config.toml
num_hidden_layers = 9
hidden_size = 320
num_attention_heads = 10
num_key_value_heads = 10
intermediate_size = 1280
norm_eps = 1e-05
qk_norm = true
attn_scale = 0.192
bias = "none"
init_std_down = 0.0
max_grad_norm = 0.5
warmup_steps = 568
doc_mask = true
dataset = "wikipedia_en"
Each number is 200 + 20 x the weight over the matrix's rms, rounded and kept within 0 to 999. Layers, rows and columns count from 0.

# layer 3 MLP down (transposed), 1280x320, rms 0.0919, rows 505-513, columns 0-79
195,201,185,248,202,200,212,172,229,188,252,215,184,185,200,196,179,193,189,152,212,209,207,198,193,193,197,177,201,201,230,222,216,189,201,246,198,246,196,181,233,212,184,198,207,192,204,202,197,190,217,206,198,210,219,178,213,215,175,221,189,231,202,226,224,191,223,212,186,182,224,162,152,195,193,199,203,174,236,191
215,204,176,197,211,202,195,196,220,169,226,220,173,211,240,208,198,208,198,185,215,196,224,211,221,202,180,174,235,198,212,196,147,212,193,174,204,225,218,196,204,179,219,174,201,169,209,200,178,208,199,235,167,205,211,196,212,189,189,193,224,204,171,224,194,206,222,200,202,210,180,230,219,200,215,165,201,201,190,204
197,154,193,180,187,212,212,210,214,210,181,215,205,223,202,170,197,194,205,226,244,202,174,191,184,207,180,171,180,202,189,190,231,206,180,203,223,191,194,197,181,210,191,205,204,228,206,222,200,192,194,215,235,193,234,201,232,240,186,222,218,181,221,218,195,198,225,195,228,224,200,201,198,191,196,194,215,203,203,240
209,195,190,172,186,234,201,183,169,151,215,195,215,198,135,207,187,200,214,185,201,226,188,196,137,190,236,221,191,212,228,210,166,198,208,184,212,223,208,211,209,201,238,190,252,217,202,229,157,181,209,246,182,184,193,250,213,192,189,189,200,212,157,222,174,196,175,196,205,187,193,206,201,187,248,186,201,224,188,180
200,200,207,196,208,211,181,184,225,191,197,198,189,230,180,213,174,159,177,179,199,226,186,195,207,217,189,211,193,200,195,225,168,195,191,196,187,196,192,229,207,205,213,186,192,250,214,173,217,178,215,185,197,181,226,205,220,210,196,182,211,208,207,188,205,209,215,223,173,196,205,203,137,193,209,187,210,190,185,257
218,192,208,225,237,190,216,186,186,221,221,209,225,179,227,187,185,189,205,162,196,232,186,187,185,194,200,183,181,176,186,229,225,243,206,198,214,185,188,211,203,204,218,213,213,211,210,213,165,210,212,232,215,230,191,192,201,194,192,179,215,174,196,176,152,181,152,199,219,208,219,202,192,190,200,210,233,184,175,173
186,188,205,178,181,214,189,189,177,174,168,208,218,186,217,206,176,217,237,181,202,187,198,216,213,223,188,167,215,202,182,218,180,209,175,182,204,195,262,191,202,170,191,200,167,174,191,221,184,199,187,212,161,243,242,229,208,202,187,190,193,212,171,236,217,204,211,211,180,249,193,207,173,169,209,125,168,213,224,165
196,213,209,185,174,234,177,222,196,191,188,201,222,215,255,169,175,189,209,167,177,240,233,182,210,189,203,228,185,212,151,189,147,241,202,214,171,198,217,212,216,196,210,193,169,217,185,222,221,219,199,254,219,153,173,196,189,169,199,196,190,172,211,198,195,239,165,238,221,203,196,221,216,198,233,187,217,202,205,213
196,203,167,194,215,202,214,208,206,142,218,188,203,204,195,209,201,197,205,181,168,179,221,202,201,195,208,176,173,155,184,210,212,205,157,159,201,233,179,200,201,196,195,219,204,173,176,200,212,192,186,204,168,232,189,255,222,184,189,198,214,212,223,259,204,223,206,204,206,219,205,201,205,180,187,203,202,239,214,188
# layer 3 MLP up, 1280x320, rms 0.0992, rows 506-513, columns 0-79
178,192,187,214,203,163,184,188,187,195,227,228,180,231,222,201,191,226,205,166,203,199,208,195,192,185,233,196,198,220,173,193,187,212,195,182,205,195,191,184,183,170,203,199,215,225,181,207,189,190,240,209,181,195,200,190,213,175,193,224,196,183,192,204,216,186,255,231,195,213,199,161,213,203,221,194,193,191,216,190
183,177,213,221,217,189,186,218,197,211,221,175,194,211,188,202,170,237,196,241,198,214,180,191,180,187,196,204,207,172,176,199,187,150,188,191,199,193,176,187,216,185,187,194,161,201,201,213,204,210,198,158,204,229,197,191,213,241,206,229,172,166,226,227,223,156,150,214,212,226,205,148,217,203,180,227,175,188,160,193
216,201,193,225,177,213,232,204,183,199,195,167,223,226,199,199,242,222,227,193,193,189,195,219,203,187,249,184,224,212,209,232,208,224,205,172,221,221,190,216,192,193,222,205,238,219,198,219,210,156,196,158,171,205,180,204,221,211,192,178,230,203,185,208,193,173,208,198,212,218,184,261,206,195,187,233,186,190,155,225
168,178,184,203,233,203,182,238,228,187,194,204,173,205,169,178,199,196,214,197,204,204,176,177,207,188,209,193,198,175,191,225,175,215,185,188,215,203,210,179,223,238,223,203,189,179,200,237,200,201,209,199,197,185,200,199,209,182,236,202,206,183,184,233,192,200,227,241,200,207,217,189,194,204,173,177,236,209,195,209
197,204,190,226,208,213,219,229,178,233,211,215,244,202,198,202,196,199,192,191,178,200,211,216,172,173,205,219,184,208,217,194,174,228,170,194,197,201,169,210,194,195,191,198,151,236,188,193,217,186,194,205,204,198,227,180,185,199,198,179,239,175,209,156,201,189,184,219,212,205,166,195,215,215,197,187,208,190,182,146
210,205,204,257,194,180,199,217,246,171,211,156,191,190,212,221,217,220,219,208,238,186,192,217,183,212,230,194,181,228,171,228,195,163,211,204,203,205,175,202,235,203,193,210,183,198,199,197,184,225,188,209,193,167,166,209,176,234,212,172,223,206,219,167,201,189,211,204,197,183,152,177,216,182,190,195,191,166,199,181
191,192,182,195,191,188,205,192,182,199,202,241,198,235,212,200,227,220,202,238,196,180,205,211,218,212,225,185,171,189,160,185,220,201,214,193,209,171,217,234,189,192,219,192,229,182,182,205,168,190,184,187,185,214,188,169,234,191,186,195,228,168,179,231,218,197,200,189,208,236,164,194,212,170,197,183,181,216,205,180
234,173,206,211,211,157,222,220,207,198,212,200,161,215,174,183,220,221,207,196,176,184,205,186,230,151,200,202,216,208,196,175,188,214,185,164,170,199,232,173,181,193,222,182,224,233,202,169,201,208,199,185,154,170,188,216,223,204,204,208,191,195,184,197,218,157,233,200,164,188,210,201,205,215,190,189,196,181,207,216